Weights of a small transformer language model: 137M tokens.
Each number is 128 + 24 x the weight over the matrix's rms, rounded and kept within 0 to 255. Layers, rows and columns count from 0. Numbers have three digits each.

# layer 2 attention value, 192x192, rms 0.0453, rows 87-129, columns 0-63
140062092119085113170129102109142127143133103105131074159131117173156080114115141117093165131120101088122136119122080115126084105141118106129148162131115098138080089130094133104106115135106158
176165139099148144132140117165113131081121156116140117153129187114140142111129123136129106132150131126169088105171109154101140160108128123156173146154119115167120131140150143106164094139102106
118126120148112119125110122104093148178143136100107092133174125115139112093155134121078142106127145147126109127126095133095137154156144116131131094113159134101145119136112113152177135103142154
119130114156144133107134103119121097147117166137129122130127136106128111123130122099130105104157122165081165131101065099124123101083099118143165102097129081156156107114104108090155120101141152
127135163134095110135128111123136168122153073141163098123130126140102096141147136117127149135113112161170114106140119123119082133103110134106119171095097088131115132183163110137111125143145190
123114136112112110161117095116083119130124166104145124138140105120134143112129110133133120145100159138099138104170154099085086147114113153094143132131116120112071119082152142134110114111138099
159146133145129129085130146139105133141107111120144135073139172187163104163151146106103127106154116156150104088159134118122128097156123159089145147139120124152089155127082156109124086096069148
075128125119049089148115133069097142150108098153146115160107158108075148121104096098079132121091113076139129140130148086132131123112165095105150141140145133167098161087095092164163088156152133
114119136133142130159117140157112082123161150103132162106143081140148112111133083141135145123139162121125131122147101139162111108125132108106117123142126147155141124138159125130133127119112137
134113130134160154092122154127109129196109125099123106152111091136110133102119159132128121119128141158076105118114119144118133181086118143141126106101126171167112106117124113107128131118127142
131151166163140128163170149140150109123097106088146157138144139151119127128124145125129150100182183118158094151116138101132143144139139095072106141087123128115138156128146114119108072115155093
109126120141130130156103119067119146101141102100121145088112119128107073127124119156139131120116132094116119129123128123135149125128139115151123158149158095169135104114171151115154145130119137
081137139123137123154128103107114121135164113125119083117154176124119094142136103129129149097123178145153098122107114129129114122119122132123132169102128175115095092126112110106110131093126146
140105140137151089148141109134089102144101140117143112108096146094122165108134132152126135134165074093122133136132128075189124115096124122148149097118134128143123111146107131145132122142148118
132136136096180086104147128166140143087122144069138101135150161146158110147136130119132123100123125093124114120110141105142122127136124144145148090109112132139156127152125110152121137139155140
124193142172144089109121134120119103116120108152101122101107151152147122113129134127111083102128116106109112127159104118138136104107123153137087158111112133095113118090142135094132111112133173
166159106170093121155111152129111123111145139156081162087103156140118121126094120082131136120142125109118127132078140128149103104127109162133129182121149128146161145118146131124136129136096149
071082141130095150180080109124113112134131075147125163108134151100147159121122101171158113101147144119122139111146125098146139140120108160110086138129125143129174104154133130129148146132153105
146100130141145142095155118085174098099089135119130087144125132130106128107114144152123137152097084140114146133133136144120143151139109085181119068128109141155159120110126119178132156124099128
127111118141099089063123117142144129118100140111169121146109125095111138150106165126149122160123170128139113090141142171107113129129151129146131143135156149153139151109069134158151107112156163
128119130121123119126114100113147147139114154130165138144104130133124119127086107130106114126125106135146118110119138117152128107151153163142134111133063120102135134108108141130157139130128133
150133138124099152156119129145165118129126105179132146122153102108125128165127154126105183138148158108130119101145157157113134081121115121091127129168121131107128157122151101098134169106116119
127099154155161174143106089121137122137104175134179176155142102121102094137098112125125149110118128138145151137127137093134185111144170114122140134137114137126155123135141134144149137122120137
138139131120098170145121162119153127113178157122099094089116091119136133119139117099089150135105164099137126162132135124152090146137104109124140186145143146100156090117143096150178119146168126
126143163121134139085102107120112120162124138144129171160117139113067137114146112111108141128149132125114120140133128118140116114101131103153117120094083102111122152112128159135168134111131158
142092109113144075143119142126111146162112129138144143114107188148132113123124098114145113096118139090140098076135141117121130107092158130123123090122106101156106118160167084092125130129077126
117122129118159113122087072128120102115119121139150148078149140132137114140118108122132152093125097178115155095145151118144085114128111152154175153135130122168087106166125096110102102125136137
161147140116149097149099145125141131176105122114136122128133106110136157139132103119127173089132138106108100118107149118136120149144106139107120143144189143119115145165169185145113133107155100
136140185133132126150150096142155125115096106145168107134122110130140139073125165096117114122120124136156117125122100158111119116144118117107114137149129158128096096151185132100135158112111142
120127130161127119158132165137156128158096150121112124105161138132111130120140160112132124124126152119116121125132156102122132159113131155134113141116108130127139165127145115126163075152105100
128146075152132135149096129139099144141137110114147120116145093119161153126144151149152100100187142135131135136119128090079136101088148132154133117128119145185173119166112128122130131135117141
148135110121107143141073120098178171122110135155141113168119192095150114143117151179098130128171151106129066150150164112090138161087139107149123130112168155111180175145113112148165152141163135
123143114159099151132153119145128170159139149146147088121147143151120115133139115131113094114179097123114136116161104141142124137144124133132177114128151150083135136128088120122128120107105078
144086118154119121096171112145111163106123158109110174135136100157118110073135130090152154134138146119114162136157126103091126080128109128085135152104179114128161149149131166142113132145088121
145131114134141174120142143133121136128106160128145119093106094132122115122122125156097137123113135083122098099121139154148160120134167137130109166136122104119132096113126130159158115098153128
105131172115131113122089100120162141124133100122135118123104137159134155130129087121160148126128105101122143115150143109112125134151082095166152124110138130163176121127121131141139094154097123
135151099105114143113137139105121111139116109131178131130145102137141124138151071120106150174091134115124122128164143174114138126152155149103159162143101145160129130164136112118125109154112121
121140169121127165127153160128079101163111120093116114132140158138118126126130089132114150113123113147170102146149126216143133130110126079091139130089125135158142131123143131105094140154101132
136143145137093124085119114114077124108140118149121097148110116124144087175144143140137161161153123126120116105141145090154151133128144136112102126133150103108153134112118106110127107170158138
114125098114138117192099117118148134149111136123106133146110139110122105141134101142155128166146124115155180139187148157096155138143104132144122116123092131165110180105128154165074122107110117
102153139139170146133082135127113104093091088164159097159143069126175106166140102129127140134131168102141128114102126170112193151142091146147165153138154086087135121127116135140142113089131119
133149107139135118127139095137124131157125098127078135119122130139146132141116126160115111147119137132143074134099092115109166109081154119121116144116150128138107080154141135166158146113094156
147136128153113143178141133121129164138119157147139123147108130139091081120143134148157141117117145121142141165135127135135123104129135118141156142157112105160077133105110095124140159121131132
# layer 2 attention output (transposed), 192x192, rms 0.0568, rows 87-129, columns 0-63
154118118128098115160152076129132133130087125098151094105110077127164165148154149128124148127129101169120124104114144182070136133122160100142118167112147145121156150153137120159124173100102130
122088179129122123078121069125153091103138123148101157129074110128119147110123138149141186104129097153156115156155104152124129131126117147136115129068141123165130124095146142154133102144154148
102082132151146097106147078107127155102127093115127109079123114116116114092147143133131117126135172148119125110110113118083092074113111135156078146121150131131102117129099128151102157129147113
146161124139087104113138128121130166146145179091126131083147169138132114128151132101142130121109132151098152079122112130138129128108168119134100089140134073137148109086105129135192146122096103
126142120107132102098144127083147156114127146157200150122114086154117125137137130087124143104134143127156141112109145137105137140114100130136089166132079088083126169153134087122165136127101139
128159081111110146136125145140119132117104119117137124116169132098172117132067120126147171095165154140090125146137118140092104154093094128111151139128134126134100144104108109111130115107143128
144139121131072140117134128123081139073161082160135109121090160140135113148131202103138103104129117160122100151097106154154130131135131131097135186132160134170126134111100107093152125163124150
127078109117136121118154114125084135138123153130155095146134103130139141116122114142083106158083173100159113116165158067104138051161137149124159083082135146117131162093097167172185100086158132
156165131157158097156114124142130157140118121129135166117110133155091131150139141168135125143153136159112122107141099150153124182125097134082127134143174104135163148126155148167119101092135096
142155125114099127127116198108115108109104124122114172170137144082137153118122140133099109112119113138112156155150121141098147160133128165124112141118097115110098141126164111153118146118146127
107134096097116115107134147100133136130135105173115103110117137117127120121111130113109120162140131098141071096121127102161170132141126161112143158163176109085112132156128127134108130118095158
139129103131129109103106112125139145095097163143126140156128143122137111137167133107140175137102157064125122151132103170113111150122150127188108132144111146137153092127142099147130124108121130
140146101169135135107121086143137148117124159106138146140154111159085154075141121140139111140110115165144124118116116139152123154111140146152076150149119121156108124155107141194148171104134133
113131171148135103149125115112144120143131140149128154096145145157162126175128134111166124135125150116081138129122131146149131137107123132095134128127101133108167138099151173150169155147118120
131122114134113137143103151140135156149152087141154129137140122134101145134140160130134101136135166132110134127111135150126043134159140108130110150104129146132136131104104144178110153112145127
180144127163123131141137127120088160111160110125103157117142116168114120138127148124101117159121191123158084108102156105123129128124118117095133114130156103144140109127112144142119138112157131
120118159134129095110105119149132106077147129135158140121084085127157163126161150111156160123117141103145146127109122127120122141141122132144138136123147119105117128122137093124132102102135119
116095161136102071133089125115100098143151101109110115151120121177136131133110112122125178115104141125097109107150130112174107088109110136129108117099179116121124136089118127159134100145155137
095146137150124115115124130110151126140116164136151124121113158107150165100105137130130123087144131146132116135133148158129136098129138120138121105142139097126090113160115154163130118135119125
124143123156092113140152114162158102143101162137119112126137096123120127149101127158133165152160117173089123167135111086121150130112141125148167154141161104138130158066146145132112107109133139
097117138081145144107153142126132118133173066097121125127154151107107076165110133142158157093090115138126109160127148136112078108145112107145112158157154114130102091110134151074097127138123138
111134104133144167099135087114156124128121134153105138121103126149122095102139108120111132144129101154125144162145139085114164118131086147092158097099097126122148129123173131153112132150133131
100174131082114093135115121156101162137116136096148156149118120115136124103118105130165097135140095126140123133170099084168132115111111131110147163083155146166192090113084136128094104147158125
120129153139121081123101120133119138131180148122083148126141120122108150133095148163152071110139083127140120140132097107137132133078155118143114126112109109102153103125141149170140104145137119
157137102154099106135144129097106152146152139130084110120133155098182134144105158125163162121122153112144118141145138094103122114091146157085111159138091107124146098135151131126116134154140111
108130121152129126078115132158144103083091092118170116128164128161132056172101153087106166127120151107144103147126107149100129148101102142111139127143103140093096108128125154121144148143126145
146163125125140104156137130100135109126097132143129152155134143157165122130134129096156159119128141155127102108101121104113154127116107107126130101153113144139150155101101152121136176133100111
137109149183166157126109142146115076106171122176133133103111178141130087145125110111151174115140123110150130134078121110113106158120119133146120132109098141146071136145151156143112126138128175
112135151112082088118112154142111136175140133097083115125118137117135136098125104103086107090151114092172126165121128150115135159122149089135133117130150128158134139148126122118129115114167154
081138072117101113124097138123144138092148154107129107109162151077100122127137105132112134140148107134120135139109126175148115113103139109139136137154141144131112120120147149101139127124117141
135078146130108139140163121111119119123132095117137155135123121089100152120111123099131148148115172171116138130125155089112121122130176123136128134129088092113116125112108144175133117128084145
122140101118080100145169160173139102117162124120141134077115124191108166159100105132117107075172130098115133100121084090136138085126085120095155140084167105132140122148114148122127104087153130
109159113094150079116157122109131094123146117123143139112119139140123132083138139130125094136177150088112131092119133155129137186098138163126160111128169114148133168154079132186150123125170128
141103115137089138114095103105124134173118103115155111186123105131118136168123133134140112107149114100127139148140127173139155154098164104145178144136162142118106111135113105124134139181180106
105160137108129143130148122134148100101157091114124154155172129114116114190144131150148092092141147138121113089104113138143118155117145135151121109127162097123151131143167126118111141102135124
123135130110143132103110165135102123155118108142124110100131132159094140125122133097142129120156138160111129147141104123137130147115115149122128167136151112158114149121157087154122139155137154
122168163145138154146128129102077097101121135134078072124093121132080122120123113133119095122108158108107157135148099154113110122106097109132141118157097139132165127149139129105115143113089135
094109175117160134097120156120105106114123170135131105108127135140129090110099115147171086118134175115156159118108102118153164142134138183078088128126165114154140083182144147145088121083150107
172135144148178160133177104073118119128084079156143146122115115123157128113170141105113070123147085136142118116148119136103145106117146098126129131088136138123110157117100156136144125111145138
123099152108065150130143135120121097117163109157116118087159096162126122117162155128168184109156159165117127147123135104123148108134148124112150148115117158115122087180143109102167155128099162
152124089099103156153143153149160150103154138128133104143127123128123114129140129146125094147114137107152137155164076141086135122122101098097144148130086104160115130122147102108084131123116149
151145125088124099159124110175145171116159116134135106100189147112131143089131095140128099124135161150110129133103116123169085098129142114117128143161130090120117143108097123159149106108104131
115125133120135117114131089119085138134116118144150168136151176132062124158112090122131156103121117152113125139111129141101154141100140094079143127141142112096158121093089087131106080099137114
# layer 2 attention query, 192x192, rms 0.0454, rows 96-159, columns 0-63
099132138128129150115110128111115091104144078134119090124137113137117096135132148097107147106133161126124100119101108127144121132131132160100134128102152131145155129128127145096118116131146171
157142085115121102124124161119127176078152138100136120109065127120141107180163104138146139120161144097137134141140078160137120131148128171158122112096141128126133091148148127143112150121142112
129148098131119136128106153090113148093140151135172117172116152106118157109128147102107152160127115167112144111143138133102121112130135165115122137115134105102096147128097131130116132151081142
124125140086132116119145125122128140116122151120158112136157151101121128119115117172122097131153157125154130156139119143122171120112129125110111126117092166145092148149149122130084089130113133
111130138144182143128113128160113151118121085109112134110173138155115086120156140149152123151142100154139124163120138137127143122108113102126091139133144126141118095160120135136122123121142124
129125109119088111123105142084122134139137154146163120152109129096139154141146127102071152134117107154122115104163104119116153114154137118142142128114150134120142141099103127126137128138151115
172139097136076116110131153125123144131151165111182115128078118119111147164141113096105109123156134120120108108136115137160109113134159169145123119085158128122100136125131140162113124151147105
141142117143170098114161137071113122123092124135125111126120150164141127163150153116088115139110168101139160104092117110161147148087107126137131099159093171131130164115136136149083153113102146
128134128154148163126146104153180167129147103132096136168153084107144134112132100145138126198127114087112122123150151084167110081117084139175137120087072139121146121121136161164141125112108105
105140097055134138101108136121109136114135126154126113128079099154120118120122129092123149123130113111143118108106152149137168180166146126119129150111150118132128116101097101132143148097136166
157152173108128154154167126160101104149176122088145110140112095107108094145145165126135121166123131131085116182129133158116116116136109127113141128126104163125064129147142129112103132124097154
109062122152129150150146110157112154127126152132127126138129162125140092134117130139116135111147156114096127164169142129132114143139151122091106109129092097159138150134145173140130185118126122
190125102137104105164144127152112130098095104167134128128121140139159136120161138140100125125128124098141126143096129117110131118095113089121147146151089105116163123154146127064134129144161166
054182158115110144111102138122148117125081125166106172120125141147143152093143120086109098124131138094123144120141109160123143123160137077164150116129129133168165089123068123118137152121144132
126150105091094151129126162118208125123099138123115115094117121166103132108120126143155088131163179135122164101167090112175086139135113137104158137099109072125122121134146132113143138109137148
146138091107140153127146100147145168119093114105123117135129135140165100118160144131145151127135137121121119124121162134138153160143136158085095113146111106133106082160117127137140163108113144
144127128087152124170157129152126132124179111132116138144163156125139139127097128114136140100154147119106098108091141093155119130161109101149159148133111109118111100160107138129157096137125133
109117125119136121122133100133106148157127112147091160152117159123152090110082081153130097187102069152114114113122100164147126128161125112110122077130132138093147109103123124156122098147155110
100161124098097107142126137122140100093127126130144113125158094099196126150096127133115146085111121102127135163128134157139114125161088112106121113104121121096159157108137133106114112152149106
144171108054102103133127132081124113095092126157134128163113163114134089120112151138148102096146104165109154107116083118138136122124137126119101176115134153147158158118156092144156157108132157
178120114100121142111098099126129079080130104154135139143129082129136123116110129135181152138127128176114104153117139160130100096132125140152123132108148109111124130121104160138109161135155129
146109107156144163147154116063108124106124094134117117107124150130135156126139137144122104185162128166155128138108127178154126107141130145092135117143119104096126163144124117088117107148130120
114136127093135147135151134136117096160130149150137146155135156117120135170157158144117139132130095105127150164122117097158082097125099122100128154112103091156169149123121095160160121153145137
076112138081112112100087146135132144124153166119102144135108160101142148090069133168145105172172101133129097167113134170150086124130115160133098112148123113139095140147135138093106115133114104
142126140125099150140121144132153175139104131111143126132135136164061159123146115094141118151143171139112136137074149129120107130136126082129169135160127161152156088133139136109145113161110126
122109118122135144134129135148167116168132137118119148127124135119166145124170105111147183100148121093068118117132133197115123132176098116149136148140122163135110122099135126155114102153141131
153132119106128127157147107134147124141146109163149121113136150095108173118132143135123144176121134183068126157106140154127089145097117164138140157132100131129086108113162147127140147100109168
101135133134105122105178123123066141125132092118142127114127101058100162120137117128147151143137126112135098110138126170140147101121117143116121150114129118105126138137122112125113115104089136
107153144140152149145162103122106085105074138133097150118103083119082135113126117123125112129081167164135072096130137101153059122130129116156103104098113094155146170067144142168148118176128130
105138146183116100099107117116139127097126104106127151118114138119150109102110127139147172131133113113096141115125108119114178133108128127116123140089116153148106087114118115115115118135127117
091164090133140159176164129140103132130149118126147117103137066142099117092110118140134114161141116144150105104075123116151133084129159102119093137140130124125153136136156136116101141129097102
097135112135089159122124103154130116099126138111124095120121127146109139123174119145125149115149135113106106143162136146143150135130125123082130159126127108067138142167161078144085124110173122
131148133119116113108153131133147148121139090104159107122114154109150152133147101121116126115150143125153108127133144146124116151117164141107144121147134144134129144137117147090099119159119078
136129120113104128136132128117113151118153125153119143116147097133124118141126116170115096155111137126141122122181133106124133103143136123124143152128156108125141135096099101102118127133158158
106175132099164146158142157112122137138152126143091160125145157067105153154132135166120096111162142115161148151168113181096079126149087124127118112172087112119107146141129103136131111068158171
106135095150126158148133121154145116148143101134133138140155147162164166129175077124160138168148101109159144156124138146125082171150152142153123142131143141134118173152144171166128148119109141
118101142140111134141084085110111087138119128127102140101102097153141093126115134152137151104117109121122126147096139135125148110114096124144143158113134100125121108068126146076119167127145181
131181160117161152158154148116133109147163099149122121143159143136091136115130115165147101119118183135146109132131111152136081153127119133104126119158091125145101123175137120104127113098117172
142130144105147148108129144132148140125102134123127143144085099137110104132109155124116152135159105122118120147113135128147145135122108143150125150085108114124155116139157129118129145156119108
118119116097139156124115141132108159135167116158124090127165170118106116098104090133160140138105105124116126125151145111091137114120144131143145104163160125122154142126054104117158105165128117
126149145162147137125133140116135157112143105079096163095149112113125141162108128155134154097104097150126125112117151135141139105115166139081101159110076095142169095161122124149152123090123111
106147109087125138146149115086147142083155135120161102107084113106137086171125149151071144108134137098154125153113124165083152137128133144139129132088140128152118123148102119130119125106119153
107127123110168138135127115159103148119105151116129160147176150138166115170125151143134112108141161096155139134127149130159134115113089160116086110122074133110130112149163135172098150137106156
104117128130105115120172121120087140153061138097145117117120161147108150115111142143147095120144105137177129124085101132124142115112154095135130180150146141113140135068116088122110130142146115
131134120103123104123086162121107106113127121125141130115128141120127118141123115139100097138156111125151152110070120103111166103121104137145118136146136112132168134114117185100121139166105143
096116101123104106120129085147119157120110130165136160139114148082142077114115114113124162140106130147173122127161138115111137117143161142116149133105135138142106142158153088140125103111134089
136150142131112098113130120109110163148101150164133146131131144130103091083105119134118104101106179129123110119132077076159120138082143121178143151138097157088138137147130121149113134124138141
114095136146119104117144157107153097122153130115138093146140145141131115117178142155132117113102062126080128129121131135143106117124090128139171133119120191124129145165115112167132067123086134
132134132157150160108117129066107105100108122150149142148116113144151110143094166134109116143085094176156133151128118132139102123138126140148059171112113120128126131113102109141106155087053123
122104109126118150127141139167126145129165186113104143135111123122114126146111067148110123187118127125117126099180134119143138138126128118089161105141103122148137139093110139153154114117120128
102141154128156161147098132146114126126168135111119116178119088147111174097143136115147128139134133119143080118108122106111100133117169119116128157111100109131119124106120146131151123111115129
123118109110124104143113170156155130147129076119114156124148147125085143083103122145130094159163155121084169144117083122107088112123142146127139170141128102149091110165124116150138092120147155
116149131147162114144131141147164110138165126122144128136154105071145139114145154156141118138170170148162110129078166077107122110093091164166127122147147136137078137136100124124148096120134151
144113144100134143114140175123118163142133141111119164132120136177122139116120152113116110115096126110165129112112125127119087117106146135152103114126125080147106116101134145099138114107134125
130138120170143145128123101107170098125119102125126111124158126139159164091067062132138144166100143167126134122113135075148058111160119137105102103131110102081112112124098141135103121097175139
157160148117120126130133149104120165130106142113095143166092091133183122125129181140128108140128137154116093106104111129110167129111112099170147168114110117121110172124107122124131107128104161
156128136148134134161127111128139087122135141130138087177129121142176171159141133086105091124126096137148152107112124094137110087112091134105160143138147136100165104135162173095087135103110088
127132147135113147182172117110142099145109123133126124157133077110114114127160152141124116145109122096112109129154157133107115146133131088107122079127159168164129122122139137086121099150070136
147149164104158121102136102122094149106129123140146119145142125078148123121112148136188137122142159121148125119149105095111167111145112171129170129128127144120100103126124143106159159166141132
116150107142131099122138141110119167093125142130161101131099144063166135128143144148122104160141098149092164099197084126142092151129153167120117167149119111134097135137100114145163104161112144
114118138121118122147134151116114148077142108134131141162076132142107151133156140113108140135099134141126126129149107163138168156152133097159121131154051132120159111155145124142121151148101165
134124117130086122105141129094105098116126154130153114152138106156127158126155130096140129139172113123146162128134165128129123099128099148116131112109174152154127126121113116143156137153153162
116118131123127138142116167161104156143115098152146117122125160095112129142113114138139170102143142165152118167100120120154159151140163147153143127141121139131073134152106097145067157129131144
137122129136147096145087117103118116133116117116143122127130128122149125116077111127112072126131152131094143085136133137141101152135151130136137148118141112093112124135140129134172110128120156
# layer 2 attention key, 192x192, rms 0.0455, rows 96-159, columns 0-63
137121101162116122100146158113151160113114145124135125138094128114141133159138106124127122148134137151138132092140120171142149143099155110105132085124127136108134139142154147140150132149102074
146152085204078168099118156173165141116135192093179132133117135115124152124132077150152087151156125115200169079105133115135097210111151179156077109084158130133122092119126127126154126173057103
168119105177056169093099100100211098088130201100203192161095102086146167130150098097156072126159127109205119037128115122139130254109143210147091109124150099137148093083102125122165129190073089
152097134131135141160141167127137106117116115105112149144111100137127148127096152122133130107132136129124166129123167123148111146118136160131129130114131141095149164134142161107128125112121117
128125145116121112137146131139155114097128135092123107154103167144142088135160149127107138106112129108117135160172123132116116167153106155091165126130127130097168117127158145109129159161111110
101149105126171150144133143132139153150116121119140128136112119149081119106130134140144149075179156143117137162100125116116113146147135124153126132128122158132100127177167098132086166094060162
106105187077177084166149106117067113143113056167071112102165141158133111139124191126107170122081112127051096191156148116117144035143102062102169141164095135139129164127122132118094127096212169
131124130143138134128145151179117145126133118089147138134113159140136127103092161141151118143132102172125119131107127122103104144140129108117086148102153141132105106151188122132110109098116146
100161146088154095117153092102111097128076114134121138122114143137135122135119139128143107113094099100159119148137123145102125144137147143111150133166128092133179122151180130135133134118145126
169125151130114099143128150077149133103117104138169144122110141143140147160133116119121182143075125144122156183155090127139116107116098083150117115137095105163126138132111167106147147155121123
117099118138131109145089111098076169086097135131128175110114142139089143132121123110100111092163127140120096107103125170126106151095103104136089169101145112130138116126094134104136159157098140
085154139113110106091124120150130134081111094112111124127105134149128137103139147108087120162106138109154128114079130173094144154127131133135158105118094120115158132121133109180141163133140119
134113143122140121160126095116107168116132127112125118158113123115118123142103143133135083115138125132138114145103126138148152133105149113144155098129137153104143146141107125126129122121146134
127137126124129125119139150130121160132147144126170099121149127092117114128115095169106130125123146122108130108111108144123099151127119126129092109153134152083123122155147106144156120163127137
115120091118125134131152129100085116115137128120110090129175150121120127128111136129155142119115121138116090147117139119134156143160109140142115116116131116097136129103163100116115155140147139
154135099133114152126145143114104154144140117141141157127109125107158113151101148083139116130162132125117116137120096153103131132126138121140134166120134154122135090104164075171155110124110121
135153144148102117121108102151124117106150116168128143158125114142104099109122132109164117116116137174119158125150098117114103110098146122133100151179135126152093115139119127151085143126120125
123109131127157142157123145126149149069140142112111146148125129114122161117120135114151159114129138109150120125104145135101128092110119121105161139122137131144114121127161134133164125109130150
148072142152131123144147138116051128146127138114146109118112129172144157088124163138169128175155124088146113127133154123115133147097108141172138071115138143122139123096117138141138119114135125
113131118106132132112106124185130123120155129097100137150146131130116144137140109115116124168115142151148116133122135101087167141141082131129166108162128130100109105119113128099150128089149158
099126146098138108122154136135093105156139116134141116154127094140120144143125133100124159081118153131126143114166088098103127140148151105119095115139103132137123124143138084074149104130151130
109133167095146157131128084092130142168114151106105125137158107093120145122119101092128131116161129118106130085103159165103074102089092122110116147109132165111113089108125134192101111121115147
160142132128109145153123152112133140090124110095113110135102090109119110111146121108112123156142127112151114103138153099112127121136069116156099147128120122100151112144142154098128106132157143
099126166118136124151096115143106145103100095080140100151102110114173121163136128118135149095150158151125155115134152135123141102143123133130154097140138116120108093112091124146126117150160098
135098132156130145126131112148113060136120117144127180131108149111129133170106154129131112107113096101173106088085117112142107126107130144109104121150148116161110114137126094159117119135144135
144140143106077096113121154153119107076141118162140121120147128116146100128069124125089126155137140190123149122105091136089096151116134144125120120129170107116132122121091128089163118112149130
140134151170135131160103175087107081125148096129112144121126120176112138172152104118110119095099118152157132102139093159136162146142088117155137103124139114116110115149130112139114140114108088
157119138088131126171121110116146103164159116162074133153134145114086146086141112116114131141109119119106102141131123153136114106115117141156149075165143113131140121137113130108117126176140132
163141158134144105130139125108160108156132101169106113118131151190118134123149116118098150146125146137105151141084086130126106092108086132109136117132131121136108130116145161097104130152151137
139115113117098091135137119121103092144131123174090135169105176135099146125126107107143126087114146150089098156112128136107100128096133114145159136136106093100081123106073124159135151081127122
157126129120149096136113110127097148152114093148108139111100133117094114114085118170165120151104109136099114179147124114093101083131097140171128071160150102077167109110147161117117110107140124
110152139116135144113121135141166133150121139136121102134077169136119120152145119086131104151117117127129115110138161151168111135112155105151121123154141151135140128135071127096124107117083119
114147129115124138172143137114124116126126136135112150145129109166133104099131120131150104130149120149124120148139139138153136098099149139120165153148132118122169123080122153085123153120122164
134117149117165130158151105142112128143146116109098117164162127122150160133122141122172137107157116133101127171129149148109130088125139135146161096147116126126126138086123091073124138127141145
126136123126106126106107114122128133104097163114155126097115121126122103138156096132142132131136121144173141089118126129129121157137121136108102133114135137116119129122154122144135115139102102
169119111128130106180148101128136123148125150146124115105129166151101125156135150114091118134127143151148144143094099121084119140126162143104155143141126135152116093114112132112145136107142152
141154125141131111114150126104119152146112143147147115137133124128156135154116155125169124122162135129121146116137137124132156119096145133126128142133130145137156145164094111130123087124087134
149148128172156149166147096152130137160148116102124106171150130125124120116132146112119131148145120096105140161116135172102143103135108115154141131147128145133165135109113101153120137121138148
142113101158085131093095150086157099133130178121203108082078160126121088120099095074145099149179133145177161066135132147174125142089067172125082165094166103089091128062130137116169106209076134
123142142102139107122121091091139130131133122132125124111143121124184112096176116173119141123145142159164104115112141125165139104146143117146153092087127144092116113110111158123117075150093142
171118118077115146169140168171150132135150124133128175179165162113125135114122118146139152158134137136142127134172077120119120112122128103169128125137102111086148095132101115134125105131124066
138115147161147122153103074132120114131163109126123133140134175130133162117119146118136142137153141127084117123120122119152138094128155074145098108159091118122130130120136152155120107115121146
152099167118121139124138178118116131130096077149129143115113125124088170126100141107123118124123129146125122126095161117141125111126113113116137127115122106140104123114123132142158136119142107
136152141119149162141113142145123133064146091141142121086121107136131118135140096133094145112129111171117134146108129109154096151105190135103119128133142143121112112111164141129137125139107167
108159135152102129123130094110158125126131131115126129167133101117102139125139140115151115167143142136111104117156165138121136168124150147127143117123118090136115117125093126136122147090151128
115130118120106143145140150137122128098103136120139143129110114133121110107121120105164152108108102112096147095143124145110131115096112116131123144103128154152128108119121115111145132134100135
152088124099113129119100140135117120098171123078100097118152160122107170153114114142147119102132110100141153112116132110125092111136133142116119130138158129092132110142123145120136097125103117
144142081117141147132125152122143134140128162117086116132120126136146138097139110105137090176146137109141163107166152137139133115135169119179117138120140123114123114150135126134135088101094135
092145117139155169156114121161125101126143126118150079129089161091104128114110103083112089140133131123115132143147124140148127143121096129153125129137103143143104145127125141164132079109124147
155129116155112123122099140120116126088130114144101132143140128169110110148143135124146133147131130134145126131140115146118166109110131136109143115141152105162087118130126123086111138150123119
110122149069099119105102164090161137081111143135115157102134115122130096098132122136127097138115136156133131128099129142127120111124133124114093097130101085141134132141114110133097127125130128
123125138131103144135176128122097121113146136112137187146146095127123131156126133124110150126147115102173141149140107181176085118148173151129100106120101143142139157113131118142121132127167081
155147132146092127127165121132136109157119087139116131116124146140148114123163094124132152132162087143110142137108156161112120136143121133141090118156125114135115108135148121140103134120094125
138134126138148122102090105144131136108127124102147122115111145093124144164085120175135159148161083117119124128144105108129151121159110123140128131114138149132098126099125136111125130105143109
149117145105137157142137133098135093188105138102122113121104165118124108072108113144140145097135126092128139146103143138146090147135114127121111080154123127151079108139155148134160126138130116
092102129106127139142076111163124118093163120120110122127153103093092158140177150151116117118096139147107138153174143127135170130150114124129142139102124147123123123135107124115126119096106124
096118130070130126097149111097124131087088140164129143116114128122134147086110117103102127108128130143162137109140103117089130129110118138159145103162164143146141147131107098091113151141123107
127129108135135119102106149119156102122109136126116131158097109138154172150120130121144130161157121090141112129122115138133161109142136132104130143094143127132148136156122145142136148131134138
139163142159118117163123137084135170111119121182127124104152149130144153159123106130125146112159116082148120165098136137134114105117109144111141117117130127120132136078121152126139131094160117
138116138184152120141128109126087083138107152101138122135092142162187119118147093122145105147140144125130129170120131131101137083113132134115147108122138144096170115129128132158149143091107153
130124165109135126159131137148114135136158111129120127129117145122119129123118142125128095106154115115128120118128109143121129129120096139112130139125133154135133159148132143131083139117155155
141141126140123157116147108100154113127101126118124120121123151148130108112115127111123099121110127109127155135157118109103172125130138122088147106141115116158120126085145154125145123105132112
158102148135162154104156102144165064117142154109155133132109130138097136123119148105132121110152096134128130123115142140142159126160104101106107147104124149114129141124134130112143128141128142
128118121147116147117140052176112101116104128121093126089147092116140108092150127151144120126136132119113135159115156118118149126120103138145150141101158127104126131149131114133140121155138111